Each number is 50 + 15 x the weight over its row's rms, rounded and kept within 0 to 99. Layers, rows and columns count from 0. The size before them is the row's rms in percent of the matrix's.

# layer 10 MLP down, 320x1280, rms 0.0539, rows 257-319, columns 1024-1087
097:54 43 37 30 19 49 53 48 27 35 13 33 18 60 43 61 42 28 65 24 53 53 13 41 55 58 43 44 48 55 41 63 50 51 62 55 52 32 53 61 48 26 53 43 61 27 59 38 46 46 37 67 33 36 43 42 28 46 72 25 34 31 52 78
098:37 71 51 20 24 37 33 55 42 33 44 23 63 41 40 62 62 73 51 64 48 49 22 39 36 54 44 52 50 76 59 38 99 59 66 38 19 48 63 47 74 44 17 70 38 37 30 37 31 27 33 51 35 66 52 51 74 21 46 33 63 54 59 18
107:48 48 21 59 44 54 60 29 54 51 38 35 49 46 25 51 21 36 41 31 37 53 59 36 76 88 62 58 41 37 48 59 45 66 49 35 62 43 36 67 74 45 62 48 33 67 25 59 68 31 54 28 64 62 51 57 49 23 71 48 65 43 41 54
101:35 52 49 77 77 32 46 53 30 49 58 64 45 70 34 55 35 64 86 68 48 33 62 66 48 64 36 53 40 66 40 44 43 49 15 77 68 74 31 44 77 59 48 30 53 33 63 29 74 45 41 50 48 35 36 26 59 74 47 53 32 58 71 34
091:65 49 52 44 50 47 32 55 48 64 58 42 60 28 34 61 37 52 58 48 56 52 43 60 50 71 55 50 60 62 66 73 25 64 56 30 18 46 55 45 46 74 29 22 38 76 41 41 71 55 27 06 81 48 83 49 37 25 20 40 29 77 35 70
097:51 63 45 62 55 46 18 33 62 38 16 47 28 72 67 25 64 71 58 37 76 38 50 61 52 62 52 54 22 55 47 59 52 40 51 51 32 60 45 24 48 41 65 33 54 44 78 52 64 54 27 56 37 44 68 49 80 45 25 30 66 56 70 35
108:69 53 64 36 62 51 43 72 26 52 42 13 62 68 83 27 48 42 77 55 43 45 77 68 29 61 61 40 56 49 38 56 63 52 54 40 47 95 42 36 45 65 46 39 62 51 56 41 51 55 50 54 64 58 35 42 33 19 33 53 56 70 42 46
102:61 59 69 68 32 67 55 22 47 41 18 55 15 61 62 79 61 68 19 62 81 59 55 46 25 40 33 45 28 77 61 64 18 45 04 45 30 27 42 61 22 56 46 42 48 32 79 44 53 27 81 39 42 47 32 65 54 54 34 59 51 28 60 38
102:60 56 52 55 58 58 61 50 69 84 59 38 66 65 58 53 82 31 63 72 45 29 39 68 37 47 36 51 64 54 30 73 56 56 30 37 33 42 35 48 42 49 42 56 36 57 62 48 32 50 53 16 45 46 49 51 34 60 53 62 24 26 41 33
095:66 49 38 43 56 27 45 28 72 37 72 70 48 67 62 63 18 27 67 29 29 45 57 36 32 38 61 55 55 22 41 49 82 55 48 69 71 30 37 53 53 44 64 22 69 52 60 54 75 45 62 52 80 36 52 63 53 76 50 21 39 51 57 69
106:68 51 70 13 89 36 41 66 02 70 34 42 54 52 43 22 72 74 70 53 56 56 52 56 51 53 52 73 47 31 63 35 53 62 47 43 20 72 48 38 60 70 47 75 16 41 62 47 77 38 48 67 64 35 42 51 70 72 37 51 60 41 65 33
094:35 44 52 64 72 36 10 42 46 51 34 57 62 72 41 43 35 34 35 50 82 38 41 62 50 27 67 38 41 40 40 43 53 48 26 60 60 49 31 42 39 66 51 36 03 37 57 07 70 57 53 55 52 37 53 43 62 44 42 33 53 47 52 14
105:46 37 23 33 52 81 55 34 31 72 85 73 43 58 44 46 61 61 42 45 67 44 36 35 50 46 32 49 55 32 63 68 64 39 52 71 79 46 47 42 56 47 53 61 54 22 42 60 48 64 27 72 47 42 66 51 60 60 67 92 64 45 36 58
103:57 36 17 69 49 53 56 65 36 53 53 50 55 63 37 31 53 61 52 54 48 58 40 52 35 50 58 47 44 60 68 70 78 62 41 46 61 64 64 62 65 68 31 58 74 13 60 51 64 64 53 52 53 48 52 39 44 73 33 57 58 39 28 52
094:41 33 66 36 48 56 52 40 64 42 67 72 66 41 47 39 53 69 58 55 29 18 86 44 63 58 64 52 42 56 45 53 31 53 50 66 67 65 76 59 34 45 76 30 66 57 57 41 41 33 52 69 42 29 70 65 28 38 54 63 62 39 50 52
104:46 34 51 31 59 58 45 68 40 41 52 44 29 32 50 65 38 64 38 43 36 54 55 70 52 29 65 29 57 36 19 70 41 86 06 59 50 48 48 29 41 51 64 37 77 38 67 44 53 19 38 68 49 56 70 63 44 46 55 59 69 61 60 50
093:18 43 59 39 44 50 66 67 55 72 55 53 45 33 64 75 61 18 55 46 59 62 62 55 78 39 52 74 26 49 53 39 22 72 44 42 17 35 35 66 73 41 44 54 52 34 52 31 43 61 38 58 71 56 58 50 83 32 74 19 61 47 30 50
105:32 59 29 64 58 40 30 63 79 42 34 65 49 41 32 63 55 44 68 46 25 63 57 39 58 63 66 64 72 44 34 52 39 53 49 69 57 53 23 24 38 24 37 34 33 34 55 48 51 48 47 54 53 75 65 45 56 63 61 54 44 28 68 44
093:48 38 44 71 42 46 61 47 60 49 57 42 41 30 45 23 80 40 50 42 51 45 22 43 64 49 36 16 41 36 74 47 48 59 58 52 52 51 33 57 45 47 67 45 45 59 53 59 51 12 55 34 46 46 60 57 69 57 76 70 43 53 62 05
098:79 61 58 43 42 45 73 31 41 47 36 39 58 86 75 71 18 42 68 42 52 37 41 41 49 53 64 61 54 66 57 54 54 62 64 54 37 49 51 89 40 63 72 29 29 47 52 52 41 41 36 36 55 60 80 47 37 66 44 35 54 52 65 31
099:45 50 51 59 55 57 48 57 39 64 59 45 57 55 44 51 57 46 86 63 59 58 58 61 63 46 32 26 44 45 43 73 65 56 57 41 67 42 72 49 47 38 42 33 53 25 60 61 50 68 41 38 68 60 62 54 54 68 52 93 74 47 53 59
102:47 21 51 26 62 47 71 50 55 52 35 40 38 37 31 56 63 26 53 57 39 64 89 73 71 42 43 29 46 53 58 57 67 70 50 51 31 30 52 05 77 31 32 55 44 44 40 78 39 51 46 63 40 43 58 62 59 47 29 24 82 42 56 80
096:39 52 43 46 45 40 28 69 55 43 49 54 42 53 52 69 25 57 59 32 65 42 38 39 49 42 46 44 51 25 60 55 54 47 56 46 60 53 50 33 66 44 78 37 42 49 55 65 50 58 51 57 51 38 59 64 83 41 42 80 48 51 84 09
096:68 40 44 66 41 60 27 45 82 38 32 47 44 68 39 45 12 46 86 62 55 59 83 45 77 49 62 40 73 36 43 48 60 37 47 37 45 59 72 90 67 89 61 64 24 48 52 69 39 31 25 60 56 43 47 43 52 43 78 31 44 59 48 46
098:57 50 69 76 62 45 69 53 61 59 46 48 29 47 30 54 43 47 31 13 38 50 33 52 20 57 61 47 61 72 45 61 65 49 44 40 65 47 68 42 62 56 33 70 68 78 75 22 53 39 87 40 60 34 65 68 44 47 40 31 39 69 58 47
098:45 38 63 71 50 54 55 40 29 02 66 61 52 57 65 50 45 67 40 29 23 59 62 59 34 58 52 26 47 53 64 58 45 39 53 76 20 69 66 44 58 45 36 58 35 57 34 46 27 54 58 46 65 46 62 26 49 36 32 44 31 75 30 99
095:30 57 51 53 29 13 47 61 65 43 53 49 64 42 61 62 62 35 40 44 60 64 32 54 39 48 33 35 46 24 72 52 52 32 66 31 55 35 54 23 41 57 55 45 59 56 39 52 68 50 78 56 53 37 53 28 24 74 32 81 74 41 49 44
093:66 72 58 57 34 34 50 14 54 63 64 59 47 33 55 56 60 53 43 42 85 61 65 56 60 59 76 41 67 52 42 41 33 60 45 39 33 40 50 63 53 49 55 37 39 48 30 51 42 56 32 74 55 47 68 43 33 49 50 49 59 46 62 56
106:73 43 40 52 40 42 43 47 69 24 66 63 50 59 47 44 13 39 44 66 27 61 59 36 54 61 49 45 30 51 60 56 39 46 72 38 60 54 57 52 56 39 78 63 46 36 83 60 67 56 72 54 48 55 38 53 39 59 55 57 38 46 28 39
106:36 37 40 62 38 78 57 51 55 34 44 59 47 43 63 56 46 57 98 54 56 56 18 44 42 43 39 59 53 70 62 70 69 60 32 34 47 95 54 57 52 42 42 52 51 49 50 42 22 44 54 64 62 39 70 55 55 48 39 50 61 65 53 69
101:46 37 68 71 26 62 52 45 47 45 52 59 36 67 61 37 52 53 46 58 50 51 59 40 60 61 30 66 82 50 47 44 45 59 54 19 64 54 67 61 34 52 62 58 52 60 28 72 60 66 32 35 13 26 33 58 38 42 53 65 20 59 56 33
105:26 74 47 39 38 43 67 60 27 74 61 70 56 49 57 30 30 50 85 54 49 54 47 63 34 66 36 63 68 57 36 62 37 53 42 35 50 33 74 66 47 63 59 28 44 60 56 46 50 47 20 55 47 47 24 62 54 57 24 55 47 29 72 41
095:72 50 41 78 60 36 63 37 60 49 56 66 38 24 68 51 47 58 41 02 47 59 49 42 73 47 40 22 43 37 47 33 48 53 58 48 72 35 55 44 75 46 70 60 24 31 36 28 59 61 63 65 59 40 40 55 48 71 28 75 33 41 47 65
105:60 36 68 46 34 59 52 48 59 59 63 35 54 13 58 48 53 54 45 29 66 51 49 41 41 42 53 51 56 37 59 57 64 68 54 66 27 57 58 47 60 31 68 25 54 37 60 68 55 67 86 59 57 51 47 42 44 51 54 82 54 54 57 89
095:36 83 51 51 52 58 44 73 52 71 49 38 38 30 46 44 26 60 36 47 66 75 42 48 64 40 63 47 52 51 51 49 72 37 47 65 68 41 29 34 52 27 49 42 64 52 36 51 56 21 41 19 78 65 71 43 47 43 50 41 44 52 59 52
098:81 33 63 49 31 58 36 38 39 37 43 55 55 27 22 43 70 51 52 47 45 50 17 22 59 34 24 51 65 35 48 55 66 47 46 58 31 76 36 68 81 48 58 57 78 42 60 76 36 67 47 38 54 61 50 59 67 59 49 67 75 18 41 54
098:63 55 39 74 66 39 58 54 50 39 47 42 50 65 53 59 66 73 54 23 28 57 51 49 71 74 52 37 56 66 76 38 57 50 51 33 70 47 56 42 28 59 65 51 58 74 63 57 52 59 42 45 60 65 52 42 56 45 31 50 36 66 50 61
109:47 51 55 45 38 48 21 71 42 78 77 52 67 73 52 44 71 49 44 52 52 55 54 52 24 89 25 64 55 39 50 41 75 62 73 82 56 62 61 54 45 58 37 60 47 44 57 48 30 26 63 43 49 76 58 68 47 61 49 33 45 42 32 38
098:34 63 70 42 40 55 75 48 68 65 35 68 48 63 29 56 38 26 50 61 29 58 59 35 38 49 65 24 73 68 63 38 40 39 52 42 76 11 51 34 58 45 43 31 56 50 38 31 46 32 78 20 65 41 45 42 40 69 55 58 70 55 42 35
099:52 36 51 55 45 47 28 54 55 46 60 35 43 55 38 65 48 45 55 46 45 77 84 34 32 35 45 57 46 47 67 60 27 23 82 57 49 55 57 26 48 29 52 63 63 33 49 30 62 39 51 35 29 42 50 44 36 59 49 39 52 35 46 55
096:61 65 48 45 52 48 36 68 54 67 52 56 49 61 64 50 23 55 59 23 73 49 57 50 70 36 50 59 85 63 60 43 54 69 21 47 62 57 17 84 32 50 67 32 48 79 38 21 44 48 57 42 61 78 36 36 53 51 29 25 67 68 64 25
099:26 46 58 65 56 83 75 26 52 45 28 40 63 45 80 66 40 46 58 45 35 53 45 77 57 34 41 04 35 47 56 29 60 40 50 64 48 32 35 67 50 41 56 50 63 42 35 55 31 16 42 58 37 45 51 49 51 46 30 43 24 34 64 45
101:56 31 73 65 77 76 57 43 43 29 65 51 81 53 50 50 69 37 57 70 37 56 58 58 29 58 24 64 52 54 69 55 72 28 67 56 41 25 57 44 57 29 54 55 42 56 62 72 32 60 23 56 76 43 62 49 50 38 36 60 50 36 38 30
098:70 46 59 54 67 35 57 39 46 67 57 52 45 69 58 47 61 57 57 56 43 72 86 72 58 66 54 59 68 57 53 29 37 53 30 26 51 78 49 54 59 47 70 48 24 52 00 39 53 72 45 39 50 57 57 46 54 33 56 56 61 84 77 19
110:56 40 39 54 39 41 46 43 22 55 45 48 62 13 68 33 44 37 55 65 36 46 16 46 55 41 53 70 51 21 60 47 76 40 76 66 52 69 44 85 57 40 52 41 85 34 72 40 38 79 50 37 42 29 69 53 78 62 41 70 53 68 29 23
098:31 28 41 56 62 92 16 57 35 34 44 68 92 49 58 27 31 32 76 40 59 22 46 34 71 40 26 70 54 45 25 70 15 76 52 79 55 19 41 66 51 50 48 23 63 41 55 46 66 52 71 54 44 39 53 64 39 57 56 53 53 67 60 57
100:72 68 46 71 43 42 41 58 43 17 47 40 38 67 27 63 65 23 54 67 35 44 70 58 56 56 41 46 41 32 54 63 42 68 79 50 42 27 74 51 37 69 44 56 34 49 51 59 66 27 61 49 33 58 38 44 94 53 47 70 21 52 42 44
114:71 43 33 48 46 46 55 38 23 38 66 41 31 29 47 51 36 53 68 52 48 58 60 48 26 53 28 34 42 28 42 44 34 57 72 39 77 62 93 57 54 51 59 52 57 46 61 67 44 44 39 52 30 71 41 53 35 49 69 45 48 57 51 43
103:61 60 38 45 39 46 44 42 39 52 44 28 26 74 54 39 25 30 74 30 43 62 39 37 20 50 60 36 67 63 38 51 29 73 61 73 66 61 51 46 15 42 73 42 48 59 57 62 27 35 43 65 42 56 70 60 38 31 50 65 62 46 55 63
110:71 34 49 35 54 32 40 65 31 44 58 43 45 19 56 58 45 34 66 56 35 60 62 46 45 44 61 53 81 32 43 59 44 62 51 59 43 57 41 66 67 49 63 44 35 20 47 44 55 75 19 28 31 71 29 20 41 51 38 40 09 19 22 56
098:57 54 24 62 45 42 42 46 49 29 21 58 53 24 64 50 41 91 34 67 63 42 72 64 44 56 33 60 73 43 06 38 25 52 43 22 50 27 74 57 38 44 57 45 89 72 47 68 59 64 55 67 59 50 49 52 58 38 53 68 72 50 46 70
098:69 63 53 32 55 54 43 45 77 65 56 57 42 30 66 37 77 41 51 44 55 43 88 57 70 64 68 60 55 64 27 34 60 56 31 48 35 49 47 57 55 56 41 65 86 48 44 50 46 48 46 48 54 50 40 28 56 53 33 45 47 58 74 60
109:41 58 82 30 36 66 56 54 64 70 26 44 88 63 47 39 35 44 43 74 63 49 38 34 50 40 36 35 66 42 55 39 27 52 67 67 35 52 44 28 34 34 16 35 36 33 47 46 50 58 56 51 85 83 83 60 47 42 63 64 92 64 62 47
094:63 42 44 78 59 57 45 44 73 68 61 54 35 51 32 60 44 58 42 13 36 73 31 40 64 38 44 72 64 60 29 66 44 55 62 49 71 57 65 27 62 60 56 53 12 35 66 19 44 28 39 60 54 31 58 49 38 52 53 74 52 91 65 43
096:14 42 46 51 62 57 39 87 50 56 49 31 37 78 34 47 66 46 23 45 28 47 62 52 70 43 65 62 67 46 43 44 14 57 59 37 57 61 52 39 36 47 67 49 67 56 34 39 46 62 51 47 28 20 48 61 27 41 52 38 39 42 48 50
095:52 52 70 59 40 47 79 62 30 39 62 44 49 42 62 48 56 53 66 39 30 62 17 60 57 60 35 41 21 67 49 80 32 51 52 88 58 32 51 35 87 63 68 47 47 22 53 74 48 34 46 63 63 42 46 58 63 48 29 77 47 62 56 57
098:59 65 24 66 63 63 42 32 51 57 33 60 39 71 57 52 44 69 54 62 49 29 34 39 45 55 49 41 47 37 51 48 11 41 35 46 60 36 36 48 46 49 64 50 59 56 80 38 60 38 48 54 49 17 38 50 70 44 64 48 53 61 52 78
102:45 81 66 57 36 67 55 31 41 47 64 45 47 42 42 47 24 44 44 44 32 65 61 44 63 69 34 36 27 60 38 64 89 43 59 50 70 35 86 29 58 56 21 59 51 58 32 40 43 72 20 70 69 32 73 36 49 40 32 52 74 48 59 65
097:64 35 81 61 47 28 46 65 41 54 78 35 29 68 53 57 72 52 48 60 47 40 40 26 46 44 58 40 59 38 22 35 59 29 38 65 53 41 42 29 29 48 45 55 67 78 56 25 55 45 30 45 44 30 54 58 44 57 40 72 82 77 71 44
097:58 39 39 97 26 61 50 50 06 36 43 54 19 50 85 38 70 74 55 20 47 27 37 63 72 44 45 05 44 50 51 35 40 68 34 57 47 43 71 77 63 47 10 29 74 39 59 39 45 52 49 51 22 52 36 56 46 39 48 70 19 12 56 19
095:51 44 39 59 49 33 45 38 51 29 36 44 70 71 74 72 24 50 47 58 86 42 31 45 76 40 34 43 82 32 46 44 59 38 53 52 37 61 35 47 52 70 48 58 62 55 54 67 47 56 44 41 42 41 53 43 27 45 65 29 46 59 62 41
097:77 44 51 72 61 63 62 52 59 66 70 49 61 20 68 60 51 46 50 52 63 33 15 46 58 38 30 46 40 54 89 55 34 45 34 72 71 62 53 56 40 50 67 45 46 50 55 46 62 57 71 54 76 37 53 42 65 40 76 44 66 59 58 49
099:43 77 41 80 49 39 44 58 52 54 73 52 36 91 29 24 51 44 67 53 58 61 47 31 58 49 44 61 34 16 38 38 25 40 81 61 62 61 53 42 43 22 51 41 39 22 61 56 41 53 36 53 48 64 29 51 51 58 59 32 38 36 44 58